python train.py --d_mlp=768 --norm_place="pre" --rope_fraction=0.5 --weight_decay=0.13 --batch_tokens=32768 --train_tokens=153900000
Each number is 128 + 24 x the weight over its row's rms, rounded and kept within 0 to 255. Layers, rows and columns count from 0. The size above them is the row's rms in percent of the matrix's.

# layer 6 MLP down (transposed), 768x256, rms 0.0606, rows 37-50, columns 0-255
size [111  93 109  99 100  89 100 118  99  98 101 102 114 102]
[[111 118 126 126 138 130 117 142 138 155  96 171 123 120 159 120  86 135 143 171 153 131 136  94  95 134 116 143 115 123 160  99 136 143  81 130 149 157 131  95 163 161  95 172 142 158 114 126 160 118 111 112 125 116 144 133 108 177 124 114  89 134 119 145 144  93 133 117 130 118  68 130 114  80 139 114 119  84 174 126 116 166 134 180  93  86 106 143  91 100  93 115  97 159 100 175 147 150 139 123 130 157 133  75 130 111 144 105 144 143 114 111  97 107  90 126 146 155 172 111  96 172 166  92 123 150  93 133 107  72 124 139 136 138 130 134 123 153 122 142 131 138 161 136 102 132 160 115 133 139 150 120 148 109 128 105 187 157 164 126 137 156 116 129 105 131 133 131 117  96 141 105 122 133 107 126 124 121 132 157 115 179 105 171 124 147  94  92 113 123 124 137 131 109 136 107 138 145 145 146 150 120 140 114 168  94 121  84 157 120 107 213 134 132 150 128 109 153 114 116 121 147 139 128 134  82 148 180 111 153 106  83 102 121 150 120 109  99 128  77 159 149 141 136 136 126 115  99 133 138 143 128 129 125 154 116]
 [136 154 173 160  96 126 106 131 176 159 141 127 132 138 133 134 145 113 145 111 123  70 157 125 141  91 119  99 145 157  90 128 110  99 139 144 129 121 132 130 147 115  95 115 129 136 125 177 120  99 160 151 105 103 156 143 147 100 164 136 145 106 127  66 146 115 135 145 143 125 139 105 124 147 137  98 137 134 118 123 152 157 115 150 103 126 171  95 107  98 140 158 133 123 121 109  72 108 121 169 187 150 154 108 132 135 121  71 141 158 125  75 134  87  78 137 143 109  96 135 103 138  95 173 126 132 152 108 136 121 109 103 121 124 148 104  87 109 152 139 156 134 119 189 182 110 118 130 113  62 150 160  95 126 104 123 151  95 157 110 129  90 134 141 125 105 147 127 129 164 112 129 118 118 136 101 159 153  95 121 158 166 113  85 120 139 130 125 163 129 139  94 153 129 135 150 126 135 131  99 173  91 166 131 130 172 139 117  97 122 121 112 147 134 105 139 149 163 122 136 105 144 106 128 148 142 125  92 165 106 164 150 127 117 151 107  99 132 125 143 129  96 109 165 151 131 107 143 149 159  94 100 115 166 150 152]
 [ 64 110 120 132 125 132 148 134  76 155 172 119 129 114 136 161 125 142 114 131 137 104 135 114 137  26 116 143 139 129 129 105 123 101 140 136 154 124 134 108 134 145 144 146 155 126 128  98 118  93  99 149 146 122 149 130 170 105 115 138  89 140 138 137  96 149 133 124 119  86 153 153 137  92 104 144 154 150 176  94 164 126 103 133 105 143  89 159 123 157 127  90 116 157 122 161 116 113  90 165 111 129 124 177 138 138 130 152 146 160 102 130  93 135 152 129 136  97  99 129 129 121  81 163 110  69 189 106 138 130 133  95 130 147  96 126 129 103 169 153  93 103 149 142 130 117 125 124 136 106 139 142 121 141 118 125  87 147 138 163 151 138 125 155 129 134 114 146 152 167 101 180 160 142 145 128 146 167 140  63 132 169 112 113 136 125 132 120 106 139 142 138 146 117 112  72 109 158 123 129 134 132 156 114 124 112  74 128 165 166 135  37 112 105 117 127 137 131 134 120 142 126 157 150 174 156 124  91 137 130 103 133 130 143 136 131 126 101 104 126 133 105 103 119 126 139 144 148 136 158 112 138 139 114 104 112]
 [136  99  92 140 136 151 132 143 156 130  97 202 127 136 109  83 122 114  95 117 120 142  90 135 122 131 115 119 137 136 110 107 104 174 102 124  98 115 173 106 154 121 107 134 134 108 105 120 165 100 127 133 116  69 139 143 132 138 128 131 148 138 151 164 111  67 147 118 118 145 100 137 165 106 121 116 159  51 137 131 152 118 153 123 104 133 106 176 124 113 124 135  88 173 113 137 149 159 147  98 122 115 126 112 109 120 133 120 136 160  93 125 103  94 126 126 134 130 127 139 146 118  91 169 109 121 111 128 132 167 116 127 149 139 165 144 136 135 149 130 101 120 121 155  74 170 123  74 134 129 124 115 107 117 142 103 115 152 136 111 135 122 112 163 123 109 122 152 178 124 191  99 150 112 167 154 159 125  91 131 155 153 122 158  91 123 149 127 122 137 118 125 144 148 120 107 153 129 106 124 118 101 108 122 154 135 180 139 161 124 170 172 150  89 179 138  97 155 130 176 141 118 106 119 144 114 139 108 147  99 108 120 110  96 132 138 163 101 174 144 156 104 127 123 123 137  73  97 133 103 129 158 103 106  92 163]
 [ 89  77 171 118 147 154 141 126 176 138 141 127 112 128 156 164 100 142 138  99 121 141 159 117  76 137 108 131 125  99 102 139 151 116 109 140 136  93 132 108 160 119 192 141 125 101  81 142 130 126 118 113 170  75 140 156 146 105 133 159 120 110 169  90  87 138  93 147 152 150 115 157 124 141  94 168  80 120 114 130 112 108 137 163 153 112 152 106 140 150 145 158 109 151  84 145 115 107 144 129 130 121 108 103 140 118 135 136 120 112 110 133 100 159 139 103 136 114 103  83  95 155 116 128 149 109 135 121  86 105 154 124 136 121 136 118 132 119 104 118 118  91 129 114 100 134 137 128  88 128 130 157 125 126 121 154 144 127 107 145 113 126 160 138  65 113 138 152 137 132 147  65 120 130 142 121 188 154 122 169 101 147 102 140 115 115 128 106 142 141 159 138 137 178 108 133 128 137 118  88 106 130 154 148 120 149 136 132 131  98 116  73 108 144  94 156 149 174 139 142 138 116 138 126 189 133 113  72 151 141  89 125 170 153 157 154 110 113 140 125 136 163 155  83 125 119 158 119 176 150 111 103 141 129  93 154]
 [ 92 120 102 107 108 142 135 144 128  86  81 114  92 121  93 163 131 124 121 109 123 114 114 147  95 105 131 115 101 116 119 150 102 132 153 135 140 162  97 136 120 161 171 154 116 114 117 130 103 134 127 110 148 133 134 108 118  83 114 147 153 102 124 166 140 101 151 107 152 158 135 133  69 160 128 118 122 113 121 150 116 107 143 151 122 100  96 128 113 146 122  87 129 132  86 117 140 166 149 150 112 172 131 165 127 125 128 145 140 203 120 117  88 133 147 126 144  88 139 148 147 153 114 138 118 110  73 161 113 151 161 131 120 128  97 131 132 159 118 116 112 119 133 114  98 115 155 150 182 102 116 159 116 107 125  83 112 105 118 105 159 121 149 141 127 108 104 163 158 137 106 141  87 159 130 123 158 122 157 131 133 207  94 124 124 136  93 121 151 133 150 162 143 117 142 109 133 135 154 147 149  68 139 115 167 143 180 167 101 147 100 170 124 124 128 126 164  81 117 163 132 126 140 145 130 124 152 102 134 137  87 133 130 158  98 152 166 163 149 115 112 124  94  61 107 115 136 124 143 138 102  96 151  86 109 129]
 [125 141 122 150  63 123 134 149 144 128  91 125 104 149 110 132 151 140 130 120 135  89 162 113 140  81 138 107 131 132 124  93  98 149 159 130 108 138 168 133  97 118 111 123 117 104 159 154 122 122 133 148 156 128 138 112 108 101 126 112 127 107 155 127 169 125 118 143 129 141 171 139 133 127 133 119 106 110  87 141  62 115 130 100 101 110  97 107 129 125 184 120 168 156 143 105 139 127 114 150 163 123 122 110 124 117 128 106 130 146  73 123 113 137  82  61 141 129 142 129 142 126  94 137 109  93 211 116  79 142 170 157 126 184 137 140 126 150 159 131 116 143 139 150 135 142  95 182  88 127 136 177 117 145 131 149 120 137 189 122 143  96 118 144 118 109 110 116 122 122 139 191 108 129  88 195 137 137 124 148 112 137 154 132 126 111 101 131 132 118 170  94 165 106 135 124 145 105 128 102 136 105  90 139 109 156 116 133  96 134 114 169 121 116 166 107 146 128 126 141 126 127 131  93 141 134 132 124 122  99 131 123 133 136 110 125 129 149 106 113 110 145 118 209 131 121 115 163 164 157 126 106 162  89 150 113]
 [118 127  90 156 147 139  90 160 132 151 119 188 128 153 168 139 161 110 120 134 118 156 123 119 145 113 175 128 142  97 126 140 156 151 107 103 126  98 160  90 123  98 117  72  80 121 143 162 135 144 135 112 112  99 107 131 133 126 170 112  90  89 103  75 121 133  96 137 147 112 119 147 127 139 117 119 121 102 106 144 110 126  94 133 130  93 164 152 120 126 164 137 132 140 127 152 118 154  79 165 123 163 152  78 105 141 161 121 123 169 154 136  88 138 160 149 148 137 133 134 102 117 141 107 112 150 111  82 123 100 154  96 118 117 143 151 169 131 118 109 138 134 146 125  77 155 109 166 169 120 129 142 135 138 108  96  80 115 136 126 116 120 135 165 129 119 110 119  79 126 157 139 132 154 120 110 128 109 121 120  95 119 168 129 136 130 124 122 141 109 117 133  92 129 132 148 140 134 141 177 111  99 167 112 139 138 143 138 131 128 110 152 127 136 105 150 134  82  71 177 103 105 139 181 150 149 123 158 130  80 130 106 117 128  57 128 138 101 135 129 153 115 158  91 178 117 123  96 101  97 173 163 135 141 122 144]
 [135 133  94 151 127 143 140 108 115 138 117 155 115 102  78 132 169 113 136 112 110 140 114 151 142 101 132 130  81 111 158 126 153 115 175 142 127 161 160 166 117 158 116 148 127 141 146 133 116 151 119 117 128 175 110 133 119 137 101 139 160 167 139 139 119  92 149 151  88 138 114 160 102 130 137  90 154 138 116 132 104 131 125 118  81 114 135 158 113 168 155 112  80  88 148 120 142 155 100  74 154 134 177 144 115 144 157 116  85 147 114 109 102 108 118 126 121 127 109 156 157 111 101  91 156  90 124  99 125 167 149 162 167  93  80 114  99 128 166 116 134 141 106 116 145  97 161 106 128 117 111 162 129 173 115  57 133 122 123 110 151 181 165  97 149 157 122 105 115 127 130 160 119 112 181 106  86 129 134 149 144 107 105 134 118 118 129 119 156 135 123 156 133 144 177 139  96 114 136 129 147 133 103 161 121 130 122 126 110 166 103 101 163 139  93 123 129 149  99 133 130  89 128  95 123 144 133 142 128 154 102 138 136 113 134 111 174 168 119 139 112 112 150 112 160  94 132 137 150 124  64 110 108  76 101 117]
 [123 122 127 104 154 108 130 134 132 106 113 150 132 125 134  97  64 116 153 133  88 170  56 115  56 153 126 152 142 127 131 130 144 155 148 141 124 117 159 156 128 176 132 119 160 155 128 116 115 184 122 119 137 111 161 148 119 144 123 106 119 136 112 135 131 141 177 137 114 142 111 124 145 130 133 113 122 114 152 116 137 119 146  95 114 158 117 121 152 125 129  93 160 119 133 118 138 151 119 113 112 104 108  71 174 124 130 122 142 120 108 128 130 136 104 119 148 135 157 164 109 141  99 122 166 130  47 109 154 151 118  82 119 111 136  89 153 149  81  87 143 136 112 123 113 158 152 151 132 129 103 129 111 100 122 123 159 141  87 166 118 157 124 162  82 103 147 149 137 116 152 143 158 130  99 154 127 119 131  85 153 142 117 151 145  98 130 103 118 184 143 149 102  94 127  98 170 134 113 142 162 162  95 120 136 124  85 132  71 152 131  98 131 144 141  87 144 125 135 145  87 139 128 119 160 112 120 123 115  99 128 106 107 145  84 154 144 135 119 111 127 174 148 203 143 100 118 122 152  95 121 134 167 117 135 132]
 [101 105 109 156  85 135  87 159 111 120 120 106  87  95  79 115 138 108 118 172 157 144 113 142 104 135 100 142 116 122 131 123 151 156 129 117 122  76  97 117 165 134 133 166  88 154 129 140  97 169 107 114 115 149 181 190 119 127 132 167 173 181 137 149 119 153  99 143 152 118 145 138 128 130 128 135 179 164 135 187 140 153 134 150 111 108  73 108 169 132 104 116  88  98  92 160 110 152 124 136 141  75 106 138 155 142  86 140 148 134 140 107 109 163 129  93  92 162 102  84 138 129 114 122 150 154 153 126 122 135 116 118 131 109 146 129 126 159 131 144 115 133 135 146 160 162 101 109 148 156 128 127 136 118 143 128 180 145  84 111 151 129 137 142 100 129 120 119 165 119 140 146 134 127 148 146 138  93 119 162  72 112 109 150 131 139 106 124 143 112 132 154 122 149 115 118 136 147 122 112 122 116 101 152 132 151 134  91 100 102 165  92 156 133 128 131  83 127 108 155 138 123  93 130 130  92 154 126 108 118 158 119 105 117  84  79 145 158 117 119 100 113 148  73 111 144 117 134 160 133 141 138 113 155 153 102]
 [ 97 139 133 144 104  85 116 114 162 147 128 158  60  97 167 126 124 131 169 145 113 146 124 165 119 133 161 118 139 144 110 159 156 140 107 110 124  81 166 100 130  99 120 126 121 121 106 128 113 110 103 160 161 179 151 158  83 123 117 128 136 115 155  76  93 112 154 178 135 144 126  99 136 100 128 115 109 168 188 138 104 126  98 137 117 135 132 117 158 134 137 124 123  78 111  92 131 115 126 167 109 132 119 110  95 109 123 109 112 151 110 111 108 165 116 107 138  92 115  98 136 172 126  91 166  97 124 146 153 131 123 120 120 111 116 107 105 112  92 125 129 158 111 142  95 124 129 134 166 143 144 131 167 114 104  86 153 129  80 164 122 146 144  91 116 128 109 107 153 157 144 135 129 136 141 136 126 151 136 124 145 156 101 143 147 131  86 164 163 164  83 142 129  91 160 126 114 139 174 162 114 121 133 177 122 137 156 109 144 163 120  96 160 115 149 141 119 176 131 113 138 167  90 141  87 128 167  98 111 146 182 134 158  95 126 116 144 126 154 150 147 116 136 107 112 113 100 110 152 145  94 121 132 135 139  88]
 [112  99 136 120 133 136 125 142 122 150 109 121 146 141 123 141 150 153 140 106 126 139 128 103 170 129 125 122 172 152 109 122 123  71 176 126 161  92 155 107 124 103 158 120 124 123 149 125 173 110 140 119 140 112 105 133 142 175 129  96 138 142 147  88  57 115  99 116 131 160 110 155 106 123  86 142 115 115 126 174 114  59 108 109 104 160 123 171  92 116 140 100 131  71  74 138 138 136 112 119 126 118 120  96 133 127 140 133 110 135 174 111 119 149 151 141 130 128 154 109 133 131 137 117 112 149 100 115 115  90 122 112 114 109 164 162 112  96 126 115 110 125 160 180 168 103 164 150 143 147 108 105 114 116 152 139 115  85  87 101 155 146 161 143  53 139 115 131  79 137 150  89 195 107 117 152 141 125 103 118 153 173 197 129 108 119 143 134 172 149 131 144 104 125 134 129  99  90 162  93 133 161 146 141 129 151  99 128 127 155 120 156 131 142 109 152 151 132 117 123  95 112 137 118 175 142 163 170 121 141 117 100 122 166 102 141 133 133 118 134 140 126 136 142 118  98 119 146 130 137 131  93 126 123 123 116]
 [166 161 171 110 129 142 128 137  92 164 131 140 116 139 149  96 125 165 145 108  90 146 148 141 170 102 123 132  86 153 129 136 145 123 143 125 127  96 112 123 135 152 157 144 143 140 142 165 119 152 103 108 115 134 112 126 113 120  75 122 146 104 136 154 107  76 156 132 119 117 133 135 170 165 148 126 121 127 149 119 155 106  71 107 135  98 155 145  19 158 130 128 168 146 118 115  98 108 125 123 135 126 111 160 113 124 140 109 118 164 148 116 110 153 120 121 102 112 119 121 117 130 130 122 152 112 168 147 125 121 134 157 151  95 120 103 100 117 140 129 122 182 103  95 116 109 142 167 142  91 105 107 111 164 108 167 136 110 129  88 131 143 126 144 136  84 111 102 149  95  89  79 145 154 113  89 147  90 145 133 102 146 125 141 126 119 133 162 109 125 149 128 121 140 147 124 105 170 142 142 110 121 100  84  98 134 124 119 134 145 151  75  95 134 120 114 108 152 140 126 126 155 128 139 129 152 145 208 127 144  89 148 117 122 115 135 155 130 178 100 149 131 120 159 132  71 151 107 103 164 107 165 135 157 145 116]]
# layer 6 MLP up, 768x256, rms 0.0663, rows 38-50, columns 0-255
size [ 98 108  98 100  91 101 113  98 100 102 102 111 102]
[[147 153 121 108 124 108 158 157 163 112 131 108 129 124  68 101 143 193 120 123 121 100 129 162 174  96 122  47 124 125 127 118 107 101 100 117  93 130 166 140 144 156 162 124 154 115 105  92 157 129 114  75 115 113 103 128 115  80  88 126 126 120 145 155 135 135  92 127 144 110 144 119 133 136 136 137 140 116 141 146 100 138 105 153 110 104 143 124 112 147 113 151 122 126 105  93 141 152 106 117 111 125  85 130 154  99 124 116 135 100 147 116 182 126 134 122 138 126 109 116  97 126 126 115 102 105 132 123 136 136 169 180 148 159 100 148 154 130 111 114 136 140 100 106  97 133 179 126 147 102 132 162 126  99 137 152 136 121  95 105 107 142 114 162 130 119 101 142 138 157 165 125  77 165 108 126 185 124 126 121 148 104 127 157  89 149 160  74 125 123 126 101 112 122 100 160 125 156 124 162 103  94 128 119  96 115  98  78 153 100 131 124 113  72 115 117 128  99 119 126 137  85 146 144 139 139 139 142 160 129 169 141 119 114 163  74 111 139 135 128 125 101 115 152 106 123 131 149 154 113 186  83 132 135  95 168]
 [115 124 132 173 117 116 123  90  85 155 147 127 171 147  94 182  72 156 152 144 151 117 141 163 147  98 129 126 146 118 150 105 149 149 140 133 150 149  95 140 155 100 142 146 134 127  98 150  91  90 140 138 103 120 152  74  87 132 111 120 172  71 152 143 141 118 122 118 133 114 160 142 114 112 159 138  92 102 132 111 138  94 163 128 167 150 106 119 137 134 116 117 162 172  80 103 167 160 112 171 105 106  81 141 106 133 108  87 133 131 154 136  84 148 123  91 153 111 102 136 102 110 138 107 142 130 148 175 114 116 131  74 113 156 149 151 160 118 142 141 106 122 124 106 147 101 135 155  90  75  98 151 105 121 115 167 113 120 127 149 171 153 143 121 125 133 135 158  97 137 149 118  96 120 127 149 149 133 138 161 125 107  98 108 151 147 154 125 107 128 144 121 100 102 133  98 114 102 103 146 120 118 158 140 107 143 122 138 180  70 121 114 161 123 120 110 129 115 139 133 133 123 164 104 186 129 147 108 100  88 126 164 149 120 127 131 121 103 112 117 120 113 180 131 172 139 139 115 150 106 109 143 103 107 123 120]
 [123 101 126 134 144  83 109 105 142 114  96 130 162 123 103 126 100 178 142 156 142 109 148 126 116 162 104  94 147 145 134 122 119 178 151 107  99 114 106 128 103 111 124 139 171 116 138 140 107 151 132 144 151 120 165 113 144 125 136 131 126 115  92 187 155 140 107 142 111 158 152 160 145 110 117 155 131  63 104 125 136 144 117  66  92  95 149 135 134 131 159 135 116 133 119 114 152 125 135 152 145 181 109 167  93 143 111  98 146 117 111 164 119  74 141 113 105 147 171 132 169 119 172 126 117 149 144 110 166 152 103 115 186 116 134 158 166 132 118 105  85 129 129  98  86 126 123 103 132 137  81 135 134 137 117 147 123 143 115 119 115 101 105 143 124 180 123  79 131 131 147 100 131 115 115 133 152 115 141 134 107  94 120 125 116  99 109 119 112 113  86 113 144 161  93 121 126 144 123 143 113 121 136 127 111 154 163 142 180 107 139  99 122 124 107 128 139  98  95 137 115 118 149 160 138 127 116 114 145 132 115 164 108 157 152 161 128 150 160  87 156 118 112 134 157 111 213 162 176 141 108 124 128 160  74 106]
 [114 143 120 150 130 129 125  97  92 166 166 121  87 120 122 141 141 137 171 142 129 104 189 126  75 156 139 164 140 109 108 177 101 158 120 146 118 127 153 141 102 125 123 124  97  79 121 160 102 138 137 116 121 110 147 123 180 144 155  85 100 101 145  90  93 108 113 164 108 107 113 173 146 159 132 173  88 149  90  81 142  91 149 121 134 107 153 142 114 114 116 134 114 121  80 143 145  97 150 118 144 111 116 164 117 133 118 143 121 115 100 119  76 132  97 131 136 187 104 125 150 159 102 128 138 118 159 142 133 163 124 142 163 143 137 140 124 107  93  99 125 141 112 109 140 157 122 128 143 133 153 119 138  95 177 112  98  99 142 107 153 129 127  91 127 127 116 189  85 109 128  72  79 115 128 133 164  99 158 148  91 131 117 147 138 114 153 114 145 126  98 105 142 143 131  91 151 112  96 137 138 170  97 106 131 148 119  83 136 117 147 118 123 145 102 147  89 123 117 116 133  89 132 160 139 145 110 147 165 123 109 150 120 137 141 133  88 132 126 133 120 136 118 143 101 117 136 130 125 105 170 138 187 148 163 138]
 [163 130 166 150 137 160  79 134 108 157 172 104 147  99 156 121 120 142 164 146 139  93 149  90 173 166 124 132 140 108 137 124 143 137 153 138 113 119 118  86 155 128  83  95 138 113 114  95 159 123 121 132 111 111 135 175 138 153  98 127 139 149 124 133 136 131 105 152  98  91 150 121 125 131 139 141 127  96 118  99 173 113 117 108 126 154 127 154 135 117 145 139 123  99 132 135 122  94 134  97 157 111 117 133 145 139 101 155  81  94 137 137 169 150 130 138 128 156 157  93 150  97 169 131  90 159 129 135 127 106 131 135 155 119 156 136 154  72 119 136 168 140 152 169 136 107 119 134  75 119 155 145 148 180 116 163 130 132 131 128 127 103 125 145 140 177 115 110 103 133 168 113 131 132 122 109 112 104 110 135 140  89 127 121 109 120 152 145 108 136  76 123  99 109 126 101 132 126  91 123 109 145 134 143  96 147  91 105 164  82 172 123 151 124 115 175  87 127 141  96 106 131 101 129 205 107 119 135 144  88 156  83 123 109 156 142 134 111 150 157 149 140 182 117 137 164 154 134 108 102 144 150  78 165 134 140]
 [159 124  87 156 152 169  73 104  78 131 109 129 144 123 129 124 125 159 144 116 101  99 125 102 116 158 109 105 133 154 116 153 135  89 136 146 134 110 140 127 134 158 113 135 174 141 100 117 103 111  99 117 119 112 154 113 141 159  77 114  94  93  68 145 155 138 141 133  99 138 140 111 169 124  94 100 173 155 147  99 154 147 124 130 152 102 141 115 151 100 125 154 120  91 134 133 101 139 137 136 138 140 160 102 124 157 148 112 135  66 123 102 137 156 180 139 112 165 167 126 132 147 160 122 119 182 120 140 149 126 114 149 129  94  98 128 116 108 100  62 137 109 114 102  88 136 149  89 137  81 124 122 153 110 133 147 126  90  89 151 139 108 101 139 124 131 148 152 157  96 159  83 158 126 146 119 111 165  92 109 131 119  99 105 143 126 164 113 130  90 145 112 160 116 128 125 109 147 130 163 156 145 154 137 140  83 140 100 130 128 130 125 130 139 145 159 121 112 135 116  75 118 116 157 121 114 174 119 129 120 156 118 122 136 135  87 104 138 146 156 164 109 150 134 121 191 136  93  99  87 133 156 102 148 111 136]
 [110 108 163 108 139 129 137 110 142 125 149 117 174 136 108 152 107 112 100  78 119 138 126 130 119 144 117 110 128  97 121  99 127 136 115 156 112 145 109 112 191  98  91 126 117 179  75 169  95 138 122 123 103 170 147  75 130 141 122 139  99  90 138 178 136 146 112 103 126 132 133 106  95 101 120 121 159  96 127 113 160 131  95 123 136 124  77 140 151 135 178 139 133 102  79 116 127 124 140 125 166 156 149  80 122 100 110 103 134 140 145 155 103 136 119  92 128  82 130 135 151 112 156 127 172 171 174 135 131 137 133 153 169 134 157 122 151  82 114  79 131 114 137 154 108 124 109 112 135  98 140 144 143  97 156 137 134 132 122 130 124 134 115 144 135 143 156 136 175 122 113 112 102 131 130 118 136 159  78 167  99 136 152 129 116 157 142  73 155 162 120 114 106 127 152 118 112 130 116 110 103 140 180  88 139 112 179 153 116 123 111 101 135 142 133 163 154 115 123 151  76 147 125 121 127 117  96 132 124 102 128 145 104 107 131 123 129  70 134 101  81 129 153 144 128 141 156 125 146  84  77 173 123 143 151 111]
 [132 114 148 138 126 142 165  89 144 166 122 101 102 134 115 104 146 158 183 110 115 139 108 176 177 158 116  85 120 128  97 131 111 106 156 132 131 118  83 135 113 156 125 137 135 112 113  90 117 116 114 142 127 154 120 153 130 162 143 130 160 153 156 111 101 110 126  99 132 155 133 153 137  92 108 110 121  93 106 148 158  92 111  94 113  85 186 135  94 114 114 155 138 176  91 117 146 129  77 115 149 124 145  90 155 154 161 141 124 114 123  94 131 130 143 116 105 121 137 123 120 168 145 119 143 172 141 135 148 131 148 160 148 101 141 138 154 132 138 111 106 133 103 116 149 117 156 119  99  91 104 149 125 159 134 129 124  78 139 146 109 143 132 136 168 138 125 116 145 119 105 129 115 112 150 115 129 101 115 121 146  96 112 158 129 139 140 132 133 106 156 141 110 152 140 157  98 134 144 149 154  89 142 148 140 155 129 108 174 151 140 121 125 134  89 128 113 150 172 166  87  49 120  72 143 135  97 142  86  99  97 106 113 104 152 145  72  86 125 148 165  88 141 156  94 114  93 106 103 129 149  70 123 131 139 118]
 [110 122 101 140 120 132 139 153 103 115 162 101 127 109 119 100 135 166 167 130 112 127 104 129 111 201 117 114 115 152 144 105 133 155 131 139 110 139  91 121 123  91 120 105 160 127 108 137 104 138  86  95  97  80 157  86 134 144 155 158 122 153 136 145 153 162 129 144 137 160 145 129 110  98 122 165 137  99 145 132 186 135  99  79 168  99 141 100 151 141 111  97 122 128  88 145 124 117 125 135 107 145 128 123 111 108 114  98 144 123 141 142 121  99 146 128 148 131 125 133 103 138 160  84 139 157 113 165 179 155 117  98 141 109 135 137 167 144 116 126 144 116 132  98 128 120 153 153  74 127  83 135 146  79 125 150 149 146  98 133 123 126 111 132 124 125 107 181 147 141 155  93 148 108 107 133 149 130 127 137 123 113 145 147 139 125 122  86 126 109 105 121  86  71 160 117 146 114 115 184 131 158 116 147 120 163  99  84 193 109 177  90 142 162 147 133 116  99 132 142 133 126 114 113 145 140 130 125 135 106  97 183 113 172 147 142 112 107 150 120 156 124 115 173 132 146 125 177 136 131 175 153 168 105 141 163]
 [124 123 107 145 106 150  89 138 127 125 111 101 141 109  86 118 122 143 127 167 158 136 150 110  99 123 135 163 136 141 133  84 132 134 141 146 125 105  59 118 107 166 136 112 126 151 130 195 107 162  98 126 131 149 150 110  92 142 150 137 120 160 123 108 128 147  85 127 134 143 123 148 149 116 134 128 158 124 124 131 150 116 160 122 163 135 130 131 124 115 100 159 108 122  87 137 118 156 137 125 139  63 109 101 165 151 106 131 135 150 147 158 125 156 155  93  93 115 104 123 177 138 104 112  80  95 151 179 123 146 123 152 138 153 135 132 139 152 118 147 142 150 151  79 128 132 120 100 156 144  96 138 124 131 126 145 126 168 114 107 143  83  79 146  95 140 113  92 130 151 150 112 109 145 166 117 130 119 116 174 124 108 114 131 105 112 184 135 150  99 124  95 118 110 128  72 153 144 123 147 149 145 120 158 137 143 153 183 159  87 126 117 146  60  83 143 139 145 146 128 110 113  99 138 129  93 113 131 113 122 118 158 140 145 128 102 136 103 132  88  63 105  98 137  87 154 128 129 179 114 174 115 116 137 154 110]
 [138  99 114 159 143 126 159 159 144 128 142  99 109 135 115  90 111 120 121 130 121 110 121 156 169 142 143 139 170 102  46 126 128 189 121 146 108 129 156 113 163 122 112 100 129 125  85 144 161 106 124 125 179 138 135 104 117 132 132 112  99 132 154 135 168 167 117 136 131 106 143 121 148 121 123  76 138 151  56 106 136 133 141 127 136 155 185 108 172 126 144  79 132 135  74 103 108  99 119 203 117 121  81 116  80 149 129 134 118 143 151 134  78 112 113 154 143 130 118 135 142 139 118 125 153 129 153 164 115 108 106 121 135 152 111 103 126 143 101 156 103 129 144 107 130 113 141  92 139 126 140 114 148 168 141 125 163  76 112 128 118 108  96 118 107 127 104 128 111 110 121 126 110 131 147 135 133 144 131 163  87 146  81 125  99 113  87 137 141 121 139 155 157 131 124 111 132 149 125 158 131 137 132 174 137 161 119 127 127 162 197 123 122 133 128 138 148 157 145  95 135 113 100  71  93 116 137 132 103 134 164 144 152 132 125 123  97  77 104 117 104  89 139 142 109 142 131 130 112 140 148  75 106 148 109 141]
 [109  88 132 142 113 104 120 159 120 135 147  87 117 118 117 132  90  94 127 114 130 122 154 138 110 171 113 102 114 115  96  76  93 133 125 143 116 136 131 145 180 149 128 102 110 115 161 133 142  99 155 112 150 144 162 125 135 102  84 103 115  92  63 152 109 118 129 138 152 113 104 122  97 102 142 125 147 138 106 134 161 163 129  82  97 109 132 148 124 109 164  88  98 124 121  98 152 157 103 175 182  82 153 144 145 135 102 134 136  99 127  94 123  97 150 137 176 120 117 136 166 159 121 142 164 115 141 145 161 127 137 144 106 132 191 113 158 124 127 104 101 109 121 133 102 165 171 171 134  93  93 130  87 122 141 125 141 116 134 127  94 131 162 116 131 138 129 151 132 154 136 131 139 103 120 173 142 130 110 168 106 144 136 171 112  99 118 147 141  91 170 170 126 103 156 136 159  95 122 125 153 148 126 137 128 121 123 125 112  93 175 117 144 111 128 159 124 138 169 109  84 116  93 141 148 166 117  83 101 114 160  93 110 107 145 122 129 114 140 117 166 107 120 165 122 139 163 153 139 149 139 111 155  83 151 124]
 [152 151 136 112 125 153 110 112 117 168 123 115 125 133 127 122 123 149 134  73 115 150 165 127 176 126 117 137 113 171 121 120 158 130 129 159 114 118 145  98 127 109 121 116 141 152 139 147  92 138 132  80  86 130  91  90 128 159 113 139 153  90 120 154 108 151 132 120  96 116 108 139 144 150 148 142  79 123 132 103 167 146 115 135 124 133 132 127  92 126 133  91 146 134 104 116 154 119 109 134 156 117 107 119  88  76 146  84 168  92 142 113  88 134 126  86 121 132 141 138 192  85 159  87 166  99 158 108 138 165 129 142 190 124 122 139 118 111 148 146 115 149 110 129 113 119 126 148 128 120  70 173 135 149 123 149 156  80 152 132 116 133 127  97 152 128 127 133 156 101 131 135 111 165 151 133 144 103 142 115 135 107 144 182 132 112  99  97 109 145 144  77 113 125 104 109 132 173  91 115 124 143  97 107 110  91 139 146  98 144 134 120 146  67 147 117 119 173 164 121 119 131 110 146 132  84 113 140 130 127 133 137 103 159 167 140 122 134 162  76  93 104 171 142 147 110 114 126 102 131 156 144 175 101 166 144]]